Each number is 200 + 20 x the weight over its row's rms, rounded and kept within 0 to 999. Layers, rows and columns count from 0. The size before them is the row's rms in percent of the matrix's.

# layer 5 MLP up, 3072x768, rms 0.105, rows 13-49, columns 480-575
098,181,175,194,187,163,233,208,195,223,218,183,228,216,210,229,175,222,192,172,191,221,230,197,179,230,189,211,210,187,190,181,192,190,216,213,212,220,182,199,200,202,199,195,217,211,196,170,187,179,204,218,244,192,222,199,172,199,232,211,193,186,168,184,191,231,177,228,190,211,216,218,209,215,186,215,216,206,192,204,167,157,197,205,169,200,162,196,178,198,211,193,188,168,186,182,234
097,189,205,161,224,197,195,173,201,193,171,235,194,191,200,231,200,206,208,197,233,182,243,194,181,203,182,186,182,197,199,206,201,200,218,227,202,175,228,205,195,233,213,215,241,161,216,184,186,206,191,216,221,191,163,198,201,199,179,239,180,209,189,225,210,219,204,206,164,172,197,201,207,221,258,191,181,181,193,191,181,196,218,187,202,188,228,227,192,201,216,197,182,173,211,191,181
109,185,164,191,195,181,217,195,155,208,203,203,218,204,225,195,190,182,212,209,165,173,189,195,209,187,180,206,206,208,227,193,154,211,211,168,193,252,217,218,189,200,224,207,214,194,160,213,228,218,200,224,214,143,221,202,233,196,224,233,187,214,190,233,207,205,237,212,182,166,198,206,200,203,222,220,208,197,180,220,187,229,166,193,207,178,212,227,182,186,227,232,210,218,171,206,173
100,213,194,183,206,170,187,188,180,227,194,192,194,187,206,219,227,235,202,215,179,187,229,219,208,220,199,228,207,224,238,213,209,189,230,195,203,193,188,187,168,189,217,194,191,179,183,195,212,209,164,177,212,199,205,199,204,225,211,204,215,209,196,216,195,205,189,210,216,197,218,212,177,201,206,160,227,188,162,157,190,219,188,205,187,216,195,200,170,204,227,170,207,185,206,198,207
103,198,185,181,197,149,212,221,230,217,182,170,224,181,227,151,175,179,199,197,200,179,200,180,198,195,209,222,207,169,203,194,211,223,167,212,205,208,197,223,219,221,219,182,245,180,178,236,215,165,170,190,196,226,198,214,196,203,213,178,190,211,220,194,204,195,210,184,195,184,162,208,225,193,224,219,253,173,224,177,188,218,187,194,190,209,217,191,219,188,180,209,219,175,194,188,203
090,198,184,205,221,170,203,206,168,199,200,193,177,212,208,196,179,173,175,189,148,196,199,181,215,223,192,237,205,226,174,184,189,167,231,178,219,179,183,207,191,218,213,182,241,177,182,197,185,206,209,194,193,222,252,194,178,202,191,216,213,186,197,180,207,191,223,225,199,201,236,232,217,206,187,208,231,153,238,225,197,172,206,231,194,192,181,185,174,175,203,219,182,174,159,212,190
105,193,177,200,183,183,205,208,196,203,208,201,182,261,200,200,209,230,223,204,174,191,214,223,176,208,204,204,207,220,211,219,230,168,223,200,201,169,196,195,219,210,205,212,205,201,170,197,191,230,198,201,230,230,205,184,200,223,202,223,212,207,213,206,212,205,168,221,203,191,194,180,187,233,266,190,184,212,207,252,231,164,210,192,232,217,193,190,191,219,202,243,197,181,181,162,203
101,169,208,208,188,148,175,186,199,210,221,221,174,203,193,204,173,195,204,149,200,187,207,223,221,195,171,205,190,216,192,206,200,216,180,180,194,186,202,198,189,230,200,197,201,208,179,205,186,195,199,205,227,228,187,198,203,182,222,191,174,201,201,196,183,209,186,198,225,232,218,258,223,162,210,202,186,180,197,169,189,230,209,186,196,205,208,222,200,187,213,228,174,253,175,149,190
096,199,168,194,233,204,203,179,218,203,196,180,184,196,223,200,225,202,254,208,190,228,188,186,214,176,189,207,188,215,200,199,207,200,194,199,187,191,171,203,208,208,216,199,199,209,216,181,196,189,159,183,229,187,206,171,184,211,218,174,232,170,188,219,172,205,199,208,192,204,203,209,180,221,215,205,203,195,202,200,169,212,179,183,195,187,165,233,165,236,241,198,234,216,190,194,151
084,190,205,191,199,179,207,202,204,204,219,191,201,204,201,192,229,179,262,186,229,215,209,198,203,206,200,222,186,200,170,206,199,201,200,180,151,236,195,226,192,210,184,181,182,189,259,186,202,216,214,189,213,170,205,184,171,212,200,199,219,176,214,173,178,210,197,209,176,204,194,233,190,215,197,184,189,204,171,195,200,211,204,183,196,180,219,189,157,180,207,198,191,198,173,220,222
096,202,195,237,210,187,225,201,163,212,209,232,182,188,199,212,230,187,183,228,180,200,222,199,210,206,217,202,193,200,174,195,222,196,190,222,190,183,222,208,208,228,180,218,225,228,220,234,180,181,186,188,209,194,199,218,235,224,193,191,201,222,227,203,202,208,187,182,192,195,223,207,187,196,201,208,209,190,225,209,170,172,223,213,177,189,226,147,167,187,220,184,238,167,186,214,162
077,212,207,224,205,165,213,234,192,186,186,221,185,222,197,202,170,148,155,218,207,233,173,186,163,202,224,181,211,205,214,205,176,193,178,223,157,224,189,199,149,185,212,209,196,190,190,180,186,172,194,205,213,200,246,182,195,205,196,253,245,182,174,210,213,194,219,216,176,202,187,212,212,226,199,199,204,221,148,199,219,187,174,184,197,185,202,181,219,209,217,217,191,206,182,196,221
102,203,185,195,144,167,235,177,211,209,175,230,172,207,188,213,260,202,199,191,224,186,222,213,200,186,187,201,189,178,186,202,153,175,234,173,209,185,186,165,209,192,171,192,247,165,211,191,164,201,202,168,197,182,175,204,205,195,186,204,215,169,188,199,201,221,202,196,202,220,192,222,167,193,205,198,220,195,242,199,195,197,209,193,219,212,210,166,202,182,208,175,214,205,215,216,176
083,194,216,186,173,201,157,224,176,192,185,215,188,189,221,205,212,225,212,195,203,178,230,205,212,219,175,235,166,243,216,223,185,228,203,197,200,192,206,210,170,229,198,217,226,190,172,206,206,175,181,193,194,219,194,219,221,202,163,201,197,176,205,173,178,210,188,219,184,196,218,194,206,183,198,203,217,198,173,236,202,188,185,183,207,203,203,207,200,212,221,226,175,175,213,185,207
109,207,169,190,177,229,199,205,208,215,184,220,171,223,191,217,217,212,219,192,220,181,176,223,198,178,211,198,193,206,192,225,181,202,198,231,180,205,172,189,166,153,206,193,219,232,204,198,177,206,171,216,232,199,213,229,202,209,178,174,220,213,192,223,177,209,195,247,203,197,211,236,206,223,231,212,176,188,214,231,199,209,175,237,197,180,193,211,185,202,194,185,200,235,200,216,192
091,216,187,198,177,181,190,210,197,209,203,218,201,206,175,180,211,183,186,216,179,189,214,208,187,216,187,219,189,159,212,227,210,231,184,231,219,220,211,189,235,202,188,183,201,200,205,204,178,165,171,233,145,207,231,172,187,216,171,208,148,225,201,199,210,193,169,222,225,190,185,176,210,199,190,196,190,198,159,215,216,205,217,216,169,228,193,190,215,237,171,187,193,182,201,185,219
082,211,176,190,198,162,201,193,198,193,206,199,212,179,200,230,201,216,199,189,207,176,181,196,208,170,218,163,195,187,193,232,194,227,202,201,198,210,199,193,208,191,188,226,214,196,203,192,213,233,127,180,230,203,197,183,224,190,200,215,216,221,195,236,202,183,181,187,196,227,211,181,208,226,200,190,192,178,224,224,175,211,201,189,215,177,184,201,193,219,173,244,209,140,159,186,185
099,195,207,183,213,194,233,184,156,182,206,203,196,162,164,207,209,216,188,148,213,204,179,183,199,228,181,214,229,195,183,211,195,206,170,190,200,198,218,178,202,230,176,204,226,176,221,204,196,212,192,162,183,194,211,213,160,203,199,222,220,228,224,161,201,178,194,207,181,229,171,188,171,182,200,216,201,217,236,211,213,175,180,226,166,196,209,192,161,200,223,225,191,230,212,186,197
107,216,204,211,178,192,185,180,184,217,220,178,174,167,219,187,233,195,195,197,173,177,186,217,190,196,217,200,187,206,202,184,222,205,231,189,195,187,213,212,201,221,199,171,205,200,225,215,177,210,193,198,218,206,188,165,219,210,212,184,180,215,210,196,172,252,212,200,203,174,207,169,216,204,206,170,226,188,232,200,163,202,228,218,179,204,218,213,222,187,221,198,210,199,213,181,188
087,209,148,176,239,171,192,155,182,209,208,200,187,187,214,185,175,203,179,218,201,217,233,248,182,218,164,144,220,195,220,226,212,189,183,172,169,185,207,222,194,225,191,206,179,168,196,177,186,198,182,204,236,175,209,200,228,190,213,188,213,200,200,194,208,211,196,187,202,179,189,175,194,172,208,189,217,197,195,185,191,202,167,223,190,201,192,219,189,199,207,166,219,163,176,226,225
087,239,193,201,203,213,180,191,200,207,166,192,139,170,200,169,206,209,235,193,200,192,226,210,193,181,196,234,192,208,210,199,204,187,234,204,179,195,190,210,229,201,195,194,196,216,163,224,199,193,227,212,199,204,216,193,190,168,213,210,264,205,241,182,226,198,222,172,203,213,174,226,199,215,193,211,222,224,191,179,200,202,180,189,242,205,187,203,224,176,190,174,191,203,219,164,185
115,208,230,172,176,186,192,206,190,248,210,179,181,190,193,176,196,208,194,199,203,184,206,177,160,190,182,219,205,203,160,215,199,241,217,211,190,204,170,176,157,205,222,235,208,205,222,209,206,222,202,167,213,221,193,207,207,198,229,197,196,171,213,195,196,183,199,193,164,204,206,171,191,202,227,220,206,182,218,244,212,216,153,230,215,198,196,191,189,223,188,169,209,197,201,197,188
098,218,210,201,184,208,226,208,215,170,228,244,195,204,187,231,208,220,199,207,178,220,215,175,198,212,203,232,208,168,182,177,175,192,237,197,215,243,178,179,236,237,240,207,246,203,238,195,183,181,235,190,201,197,219,197,221,195,201,153,188,190,195,210,190,231,181,217,210,220,227,194,199,143,208,231,186,213,207,213,189,183,167,191,212,211,195,195,214,203,232,218,223,182,172,226,205
096,193,205,215,189,159,185,218,216,163,222,216,204,173,205,217,214,173,207,185,243,210,223,208,200,205,231,201,206,222,174,208,190,174,178,161,193,197,172,200,195,174,212,204,200,181,197,218,220,197,161,201,202,184,230,197,187,202,200,180,194,179,182,212,184,188,176,167,204,201,208,187,228,183,192,171,157,206,215,143,208,220,178,189,179,200,197,202,248,225,169,182,183,165,207,215,219
089,185,218,214,156,238,231,179,194,223,198,217,183,196,203,221,230,214,207,188,180,182,220,203,185,204,199,175,210,213,203,196,180,165,155,190,203,192,182,176,199,173,172,213,209,178,195,233,197,168,191,233,204,209,219,221,223,225,244,200,275,231,162,203,202,230,192,206,190,170,222,210,191,220,226,194,194,206,215,221,191,218,191,194,192,181,213,216,186,186,196,191,192,200,150,144,181
105,173,242,195,195,197,219,194,192,217,182,207,178,211,196,212,176,208,185,193,202,209,245,179,201,189,151,198,200,220,183,205,171,211,228,209,219,222,192,220,225,209,199,200,192,233,215,213,182,214,177,215,263,181,183,179,219,204,209,195,242,162,204,222,201,200,202,239,208,217,165,191,231,196,196,166,224,163,187,185,185,206,188,172,229,175,237,201,202,225,229,139,192,187,202,226,197
103,218,223,249,198,188,229,160,216,190,217,199,215,188,203,190,178,203,219,205,235,184,208,176,183,170,207,193,249,189,181,202,218,181,179,202,219,186,200,198,189,184,200,187,215,221,207,181,169,209,137,215,208,239,196,177,187,215,208,227,205,202,203,187,191,202,224,185,199,230,190,187,209,241,207,191,189,212,202,187,245,185,204,204,178,189,176,212,192,189,206,216,216,181,173,187,223
098,200,186,217,169,205,209,184,189,199,198,218,212,185,191,200,198,222,186,207,192,192,196,205,202,184,206,198,239,164,258,212,214,212,213,185,236,179,192,205,208,192,197,199,197,214,193,183,203,188,191,185,242,190,180,160,217,185,206,182,212,193,239,194,201,204,191,198,205,185,205,207,217,210,241,200,187,206,211,168,210,210,197,202,163,151,206,192,191,165,224,242,228,210,199,189,188
100,194,193,207,190,201,204,176,188,201,180,208,194,170,236,209,214,197,214,219,220,139,169,193,192,225,205,211,201,204,232,213,181,171,236,176,186,151,216,206,213,247,174,207,190,176,184,222,184,202,194,207,183,202,235,188,133,219,192,200,191,210,231,167,210,207,186,210,223,187,224,188,217,199,209,199,215,215,223,209,209,214,175,203,213,216,197,224,181,190,199,263,221,245,211,170,186
102,208,193,195,230,186,186,196,179,181,157,186,216,211,220,208,220,174,177,217,211,187,189,211,212,236,182,204,222,190,196,191,216,191,193,170,210,220,185,198,170,179,190,188,203,207,189,219,222,227,185,206,209,209,198,200,179,182,199,175,193,207,169,209,202,193,205,247,186,190,231,206,205,210,154,202,212,229,203,232,198,189,234,217,199,255,233,220,202,208,212,203,201,211,176,203,160
108,202,177,170,205,193,187,197,201,179,172,211,214,221,234,211,222,212,202,223,199,192,227,195,195,180,211,202,195,201,220,228,186,223,213,199,232,173,203,206,237,210,203,210,218,211,212,195,184,243,167,202,228,170,204,226,213,192,155,191,226,204,217,200,242,191,172,222,200,197,214,172,203,195,184,156,204,207,194,171,236,222,181,196,204,191,195,231,203,242,196,181,206,147,167,174,223
096,183,208,220,177,224,221,215,196,217,194,198,199,191,209,179,216,203,206,219,204,228,191,247,200,240,172,229,223,204,193,193,197,186,182,191,169,176,213,177,184,189,228,177,221,211,205,215,185,213,195,222,221,213,194,195,189,201,183,195,187,184,218,240,187,182,191,194,200,228,192,209,188,224,193,215,215,188,191,195,212,216,221,175,208,234,182,214,189,197,184,180,193,197,184,203,186
105,195,182,194,190,180,261,196,199,214,205,230,203,170,217,176,193,221,202,250,164,177,213,202,175,197,202,223,217,198,180,200,211,206,201,220,187,196,196,178,230,170,182,198,202,205,208,214,193,212,181,222,191,186,172,186,208,214,212,214,166,195,212,220,196,215,220,201,202,203,133,199,138,146,203,204,203,196,172,187,163,213,203,217,208,241,194,203,177,226,196,209,215,179,211,211,152
103,191,195,195,203,197,206,194,169,205,168,189,207,178,196,191,231,238,187,200,210,213,176,198,202,185,179,161,214,170,196,222,210,234,187,189,188,204,172,191,167,248,181,197,170,229,209,182,201,203,190,213,188,234,182,223,225,211,227,209,204,230,213,206,173,169,220,185,191,208,237,176,181,183,214,158,188,201,235,201,155,211,188,201,218,187,206,148,182,210,222,199,187,220,196,199,199
113,182,220,215,211,192,210,177,198,189,197,204,174,207,208,230,206,199,246,196,224,191,154,253,168,211,181,171,195,228,217,192,206,154,202,191,209,199,192,215,225,197,188,191,175,217,193,201,210,205,236,198,207,208,219,210,216,186,199,221,176,220,202,192,174,187,191,190,216,177,199,207,195,193,198,221,215,198,192,214,217,216,216,201,189,226,201,206,195,171,187,163,189,206,218,202,194
112,182,206,197,182,191,179,200,164,223,223,212,215,247,177,183,199,192,189,179,213,187,174,211,182,202,183,230,185,195,170,202,156,193,188,222,193,218,194,222,217,249,220,206,212,223,223,176,170,217,202,172,212,205,192,200,204,219,223,171,179,164,219,169,220,193,194,191,192,176,187,214,205,159,191,188,204,206,199,215,237,241,177,201,208,228,170,179,181,182,176,206,201,179,216,193,146
092,179,210,206,233,234,187,218,202,181,228,197,232,193,207,197,193,208,227,187,232,217,255,206,181,199,185,194,202,198,146,213,170,248,159,218,195,215,186,214,197,206,227,210,183,207,193,201,202,193,210,212,205,218,167,172,230,202,223,215,212,147,176,236,222,195,214,194,170,200,222,201,207,196,236,199,218,185,200,211,188,192,198,180,170,187,185,208,168,204,172,177,187,216,204,249,215
# layer 5 MLP down (transposed), 3072x768, rms 0.214, rows 13-48, columns 480-575
097,213,185,186,183,202,226,171,201,189,198,237,207,212,199,192,209,177,221,225,209,193,197,192,187,257,197,182,204,183,217,189,186,187,183,189,195,188,193,198,193,235,187,191,172,193,215,162,170,185,185,168,195,211,212,210,171,222,163,235,170,166,181,185,197,195,241,221,200,176,155,219,204,181,183,232,215,222,188,166,188,178,160,218,226,224,220,216,196,204,227,211,208,215,209,212,210
092,184,214,203,211,181,197,207,205,229,212,230,209,192,208,156,190,227,200,187,166,176,216,223,196,209,182,217,175,205,184,195,220,221,214,194,181,201,210,198,224,212,165,199,205,188,214,196,225,200,184,201,187,192,205,198,170,172,210,223,169,185,170,212,210,203,210,179,212,184,200,185,202,196,195,204,198,192,186,222,221,188,195,222,217,213,173,218,176,190,241,191,203,232,214,190,185
104,194,230,183,214,189,213,222,199,229,217,171,202,221,183,194,171,230,199,210,192,192,227,198,236,210,183,255,165,205,173,202,202,161,219,152,170,173,256,178,199,233,182,218,155,193,188,186,135,220,221,199,226,199,201,238,177,194,175,193,180,214,189,193,211,217,229,202,219,182,186,189,213,234,214,174,214,201,207,218,188,175,189,228,211,200,215,189,214,178,215,182,216,198,228,161,220
106,186,209,200,221,225,196,216,211,204,211,205,176,210,223,221,189,219,202,200,185,213,203,207,199,220,164,189,232,222,235,211,207,199,204,215,157,199,217,180,246,206,222,210,224,196,251,205,194,193,220,228,201,190,181,220,178,171,200,219,186,184,205,198,193,240,187,200,235,198,191,193,176,210,218,167,202,192,208,226,181,220,200,173,163,200,234,236,178,228,198,168,195,208,244,205,199
107,203,188,209,183,206,214,230,197,130,200,186,207,192,222,196,207,149,192,204,186,225,195,167,210,195,201,238,226,201,207,209,212,166,218,205,215,184,179,189,177,204,168,178,185,240,186,170,210,186,243,207,173,233,196,210,231,236,207,206,238,175,229,205,235,157,202,222,191,213,213,190,210,239,180,202,222,189,174,168,240,208,208,172,215,209,192,208,220,202,193,228,217,170,221,229,208
095,222,229,211,192,215,184,170,218,230,206,180,217,189,214,184,200,195,225,177,154,209,199,197,209,167,195,226,187,210,221,204,186,200,205,200,160,192,177,202,226,250,201,190,225,175,207,194,186,210,216,215,210,197,191,204,170,213,232,173,184,199,173,190,223,214,214,227,185,226,205,235,230,215,201,216,235,204,247,171,174,209,214,222,170,193,176,197,216,207,232,215,183,177,199,195,193
107,218,209,170,179,235,183,195,172,179,206,222,227,203,206,194,218,190,201,165,215,207,212,185,219,195,164,201,214,201,212,155,212,199,180,195,229,233,193,177,228,169,182,199,194,186,208,209,157,210,186,223,179,169,217,158,173,202,237,222,169,196,179,192,200,244,204,179,157,177,181,192,191,189,231,211,216,198,166,182,201,218,193,170,187,209,188,180,211,202,183,217,211,204,188,209,183
099,183,249,191,192,169,231,198,194,239,204,203,194,186,209,206,207,229,190,177,205,174,154,219,191,187,183,211,198,182,214,218,192,201,212,241,180,193,184,168,204,181,224,197,194,192,213,229,195,176,172,215,207,233,156,211,196,201,218,197,222,184,222,157,197,183,213,230,202,166,188,225,185,165,158,212,203,164,189,208,227,208,179,179,199,200,217,207,236,168,165,215,215,212,186,220,168
098,213,212,189,190,196,215,161,195,157,207,201,208,205,191,204,177,203,204,183,234,186,201,224,220,228,188,207,231,189,214,212,164,209,190,160,199,170,209,200,192,205,204,185,206,228,182,216,182,220,201,185,193,178,205,190,192,171,219,190,205,205,193,219,190,233,198,192,201,212,195,229,208,242,196,228,189,194,198,220,223,173,228,192,205,218,177,222,195,201,200,195,203,186,219,208,224
085,198,186,188,195,196,195,208,203,185,168,220,167,219,196,183,197,175,204,185,191,178,215,215,191,217,193,183,213,166,172,207,220,198,217,220,186,169,219,200,198,183,203,211,190,205,154,165,187,206,227,191,184,179,223,229,202,185,213,216,225,171,173,185,215,196,169,204,185,190,232,206,218,206,218,221,217,203,169,186,201,194,195,205,196,191,224,202,190,178,187,130,206,195,222,183,206
081,182,212,178,145,206,203,228,185,206,189,202,192,224,182,187,196,207,224,198,223,187,206,209,188,218,222,189,205,247,214,189,187,202,209,216,217,218,211,215,241,187,202,178,190,229,199,159,215,198,191,212,207,225,181,219,180,195,225,193,215,196,215,228,183,207,185,195,230,188,178,222,251,206,209,188,249,169,182,211,217,194,178,202,222,184,235,198,180,192,233,195,223,228,176,190,181
081,168,191,182,186,208,190,206,201,202,211,161,175,180,193,205,216,185,210,209,176,175,180,205,210,200,192,204,207,218,207,204,151,224,243,207,210,207,219,187,219,191,204,210,204,173,219,228,191,237,217,244,185,230,194,216,160,201,144,200,203,205,209,199,217,213,187,189,223,200,175,210,160,167,217,191,194,203,200,212,194,181,206,181,202,164,184,185,187,214,217,177,198,206,204,218,188
107,199,177,189,185,198,207,193,217,145,194,218,224,206,214,175,211,237,193,217,224,212,174,177,190,207,228,233,183,210,197,189,190,192,192,220,186,201,193,201,186,196,248,229,232,203,225,228,196,240,204,217,181,202,198,196,181,221,202,185,242,214,210,181,212,231,186,188,157,243,196,218,192,236,173,211,196,203,237,195,158,167,202,204,210,213,184,211,193,177,223,152,185,152,231,218,184
088,200,192,220,168,232,177,191,192,217,200,214,245,221,169,231,222,207,225,171,205,209,223,195,226,190,198,218,177,244,208,204,192,189,189,225,208,211,184,197,209,192,183,224,224,215,204,218,210,202,213,181,186,196,220,222,176,173,215,206,196,218,178,151,172,216,211,187,224,225,208,216,185,205,179,199,215,186,205,187,181,171,217,206,196,203,230,204,201,220,183,190,238,196,189,210,213
110,199,200,197,216,191,180,176,169,185,151,212,187,182,244,207,190,207,201,211,196,207,193,197,208,237,206,191,196,226,187,222,231,219,213,182,207,228,208,195,179,195,194,192,187,259,179,187,194,226,205,186,193,211,208,213,219,183,192,179,219,213,203,204,191,222,217,216,219,205,208,199,215,217,193,227,199,221,217,215,198,170,180,220,250,185,190,223,175,203,214,183,200,195,208,219,217
096,209,192,221,197,204,218,185,227,196,189,169,203,181,191,216,148,236,178,211,214,211,231,228,211,168,208,232,217,213,183,177,157,243,211,157,182,212,158,202,171,201,213,203,188,234,214,182,202,199,233,183,205,217,211,185,176,202,201,180,180,210,220,216,174,229,205,217,209,190,165,170,210,186,177,179,194,183,220,190,215,198,210,220,213,201,183,194,198,201,201,228,209,214,199,185,236
086,216,233,203,170,172,201,212,233,201,208,212,205,235,167,189,218,183,190,169,164,214,230,190,220,234,174,200,180,205,212,186,202,228,206,212,209,194,204,187,214,195,205,198,211,186,222,196,193,205,211,228,211,205,179,223,212,200,210,170,187,214,166,201,183,186,193,223,228,202,254,220,242,178,191,213,207,193,204,179,223,162,207,223,248,191,180,203,241,198,224,225,213,238,184,159,215
088,190,194,231,209,230,225,161,217,181,137,169,249,199,176,161,157,218,216,182,230,190,171,165,195,216,181,211,233,200,208,218,184,189,190,185,184,225,231,208,215,155,222,187,197,182,194,159,204,234,212,191,202,205,183,180,240,216,178,221,196,223,184,207,207,179,203,218,191,211,193,170,203,199,234,197,227,199,194,250,224,201,235,223,198,188,227,169,194,245,165,176,202,227,195,196,190
107,206,225,192,161,198,184,176,223,219,196,215,184,241,215,211,182,232,200,202,210,175,211,224,211,205,185,196,226,181,207,188,199,194,200,210,170,205,206,209,179,205,194,211,181,188,215,244,182,189,232,207,205,196,182,176,203,197,181,209,222,191,211,218,154,196,243,154,185,225,235,197,164,222,214,206,235,190,210,191,234,221,208,173,229,179,158,206,184,196,176,156,223,215,200,214,212
094,219,223,186,240,222,203,189,233,211,148,201,192,188,203,168,216,212,175,194,179,225,186,161,207,190,213,220,211,204,168,174,203,205,188,244,227,221,183,205,198,183,184,193,218,180,226,197,214,181,191,193,180,220,222,196,207,218,212,221,213,218,206,200,217,237,197,187,165,195,170,193,227,217,206,170,201,193,189,211,197,209,211,227,220,206,209,192,193,195,187,191,219,187,200,174,216
093,173,175,165,208,202,203,203,152,217,154,151,204,192,175,206,199,188,178,215,189,229,179,211,200,180,203,209,205,172,181,179,236,198,202,219,224,193,191,181,158,214,206,194,189,236,189,197,187,163,177,232,209,181,244,229,197,199,227,188,232,175,189,174,188,197,210,206,213,219,210,212,170,203,194,213,179,209,203,196,219,207,226,221,214,214,187,217,207,196,196,231,176,224,214,187,180
115,204,198,199,180,195,212,227,194,191,195,180,181,248,223,191,177,211,206,194,193,201,207,194,203,233,212,207,185,219,187,185,208,235,193,249,181,221,188,191,168,212,162,174,205,196,212,194,195,200,213,220,193,231,229,219,232,243,190,209,210,209,225,187,205,224,181,178,182,213,193,160,214,194,196,209,179,209,218,184,187,215,203,221,204,220,212,244,211,216,197,223,213,192,202,212,209
093,203,230,219,222,184,155,182,186,210,194,215,226,195,204,190,188,205,173,199,201,191,212,212,179,210,200,186,176,203,189,234,208,212,181,214,194,239,182,214,174,180,189,210,180,201,229,174,199,190,199,222,204,218,193,188,205,218,225,200,193,206,202,178,162,188,199,200,196,236,198,187,217,238,191,191,206,194,179,203,199,187,213,198,219,222,185,214,234,226,211,177,132,166,216,187,241
100,201,205,178,216,201,205,169,213,223,213,170,199,205,208,158,171,206,200,202,212,179,231,221,214,198,178,213,183,177,176,183,195,153,204,176,220,196,203,184,194,220,192,213,201,209,205,203,226,167,217,227,215,223,201,229,175,170,216,225,194,170,187,214,196,209,184,213,171,174,181,191,197,207,183,235,177,200,195,185,190,222,227,203,189,233,185,187,215,182,155,197,166,232,207,222,206
096,188,198,188,198,208,222,228,186,185,196,176,198,226,209,202,217,215,207,212,173,213,250,218,196,178,219,198,166,178,182,214,176,198,217,172,202,213,180,163,203,224,249,222,190,210,200,222,177,222,185,189,197,219,221,179,213,177,227,215,218,202,147,193,189,196,171,229,205,230,189,222,183,208,229,184,197,203,200,219,189,197,216,194,247,177,201,212,168,211,221,191,160,200,223,199,194
106,215,194,202,198,203,248,208,192,207,208,218,249,178,189,151,232,181,218,200,224,201,163,203,178,210,193,212,189,191,203,226,192,176,207,191,230,206,202,251,191,166,144,226,214,182,203,216,184,220,192,198,206,194,170,214,178,199,186,169,198,210,213,193,199,159,208,193,155,225,214,223,197,179,185,178,221,199,195,199,185,205,216,218,211,157,180,210,198,185,199,201,170,216,220,223,220
107,191,184,204,212,187,205,180,201,180,232,169,202,166,188,210,178,220,233,183,192,160,205,199,147,201,201,193,201,208,231,164,200,234,161,182,145,221,173,208,211,223,195,160,198,216,181,200,189,201,192,200,175,201,220,201,183,181,195,198,203,193,181,192,211,199,219,195,220,204,206,201,194,150,200,206,206,198,236,190,185,188,179,236,185,187,198,181,187,177,209,194,222,183,168,219,202
104,212,228,164,206,238,149,194,215,202,181,198,207,169,197,215,207,210,175,184,200,177,199,230,234,184,188,188,168,230,181,178,216,189,214,220,203,190,213,178,205,182,240,191,172,237,203,229,175,196,233,214,186,203,204,203,195,214,168,218,204,206,161,213,257,188,203,153,211,204,214,218,234,193,195,183,235,218,163,193,214,209,223,202,229,174,204,190,199,201,191,201,199,180,236,208,169
099,209,207,216,194,182,196,213,186,188,194,205,219,210,256,172,220,191,185,224,200,199,187,223,209,204,208,205,195,203,193,234,237,187,199,181,164,170,208,187,188,257,189,187,226,190,217,212,206,167,206,199,209,186,186,202,173,200,173,210,221,210,188,173,175,238,197,194,182,146,193,195,242,213,217,183,171,226,198,200,222,171,187,191,217,230,186,211,228,210,209,215,209,165,183,181,189
100,196,189,194,180,205,203,206,211,191,204,220,197,211,224,198,166,188,182,205,195,238,204,187,182,200,207,228,239,216,201,199,211,184,208,200,251,192,200,203,189,198,204,251,250,192,211,213,249,179,158,173,220,175,183,196,198,185,224,196,196,224,196,173,198,186,212,186,188,197,197,226,250,199,214,199,213,212,172,203,178,188,182,232,173,240,189,169,227,218,200,187,186,230,236,184,178
103,191,183,222,187,222,211,203,202,184,186,150,217,192,232,193,194,191,170,214,193,203,191,209,201,206,176,207,194,217,189,176,203,187,219,202,169,171,170,201,183,198,187,196,226,214,231,184,241,173,217,184,211,236,195,221,225,198,207,177,175,209,226,206,229,188,171,202,173,197,191,243,219,207,205,205,203,187,171,191,172,221,197,198,222,215,190,203,195,215,205,239,227,173,198,173,207
107,192,184,209,217,208,198,183,188,147,198,192,210,230,183,175,166,222,209,169,223,174,199,223,203,170,192,202,199,198,183,193,182,224,192,187,197,208,241,215,224,171,253,228,205,230,188,182,203,229,191,178,169,183,203,194,218,200,185,209,190,213,188,207,216,194,160,175,207,170,147,193,225,191,202,221,231,212,208,226,175,164,195,180,205,209,212,240,182,174,230,191,175,210,184,221,182
099,171,213,222,171,201,176,204,192,199,174,208,217,226,193,210,170,183,205,212,199,211,186,165,194,202,186,205,200,186,217,196,203,212,229,237,184,212,180,199,189,224,196,169,209,207,192,191,182,168,229,221,187,251,181,199,190,179,222,207,189,195,196,210,206,219,208,174,212,208,155,191,196,196,197,165,175,213,184,197,221,215,205,191,224,213,179,190,189,178,213,213,211,175,214,209,276
107,257,208,184,196,192,202,224,140,189,181,228,206,178,246,173,212,206,216,197,196,235,198,185,182,238,201,166,188,213,200,206,197,206,188,205,207,226,246,215,166,207,210,183,167,198,194,188,189,220,184,213,226,183,212,189,177,234,207,180,166,184,168,232,185,182,193,200,180,227,240,199,245,206,200,218,164,211,251,185,217,204,174,224,246,199,220,175,183,234,224,234,227,183,211,191,224
110,143,194,202,208,195,227,210,214,204,199,219,208,199,215,201,160,225,215,169,184,201,245,205,178,183,219,185,202,197,204,209,202,198,190,169,206,191,159,160,188,218,199,177,190,212,198,198,160,197,234,184,168,200,205,182,186,251,202,207,172,239,214,169,183,233,203,224,205,200,184,236,204,244,171,188,209,207,209,198,186,190,243,183,205,200,173,206,170,187,229,209,228,249,173,201,195
106,174,159,208,169,222,224,229,179,205,235,203,211,191,218,208,210,211,178,187,181,221,178,174,165,202,207,210,221,230,173,180,234,193,225,205,219,168,188,174,206,165,177,216,238,211,213,214,192,229,191,190,195,216,181,213,207,191,209,194,211,205,223,220,172,210,212,189,170,223,200,219,213,213,215,213,188,228,219,177,207,191,230,182,190,191,194,203,181,223,183,202,162,217,219,196,204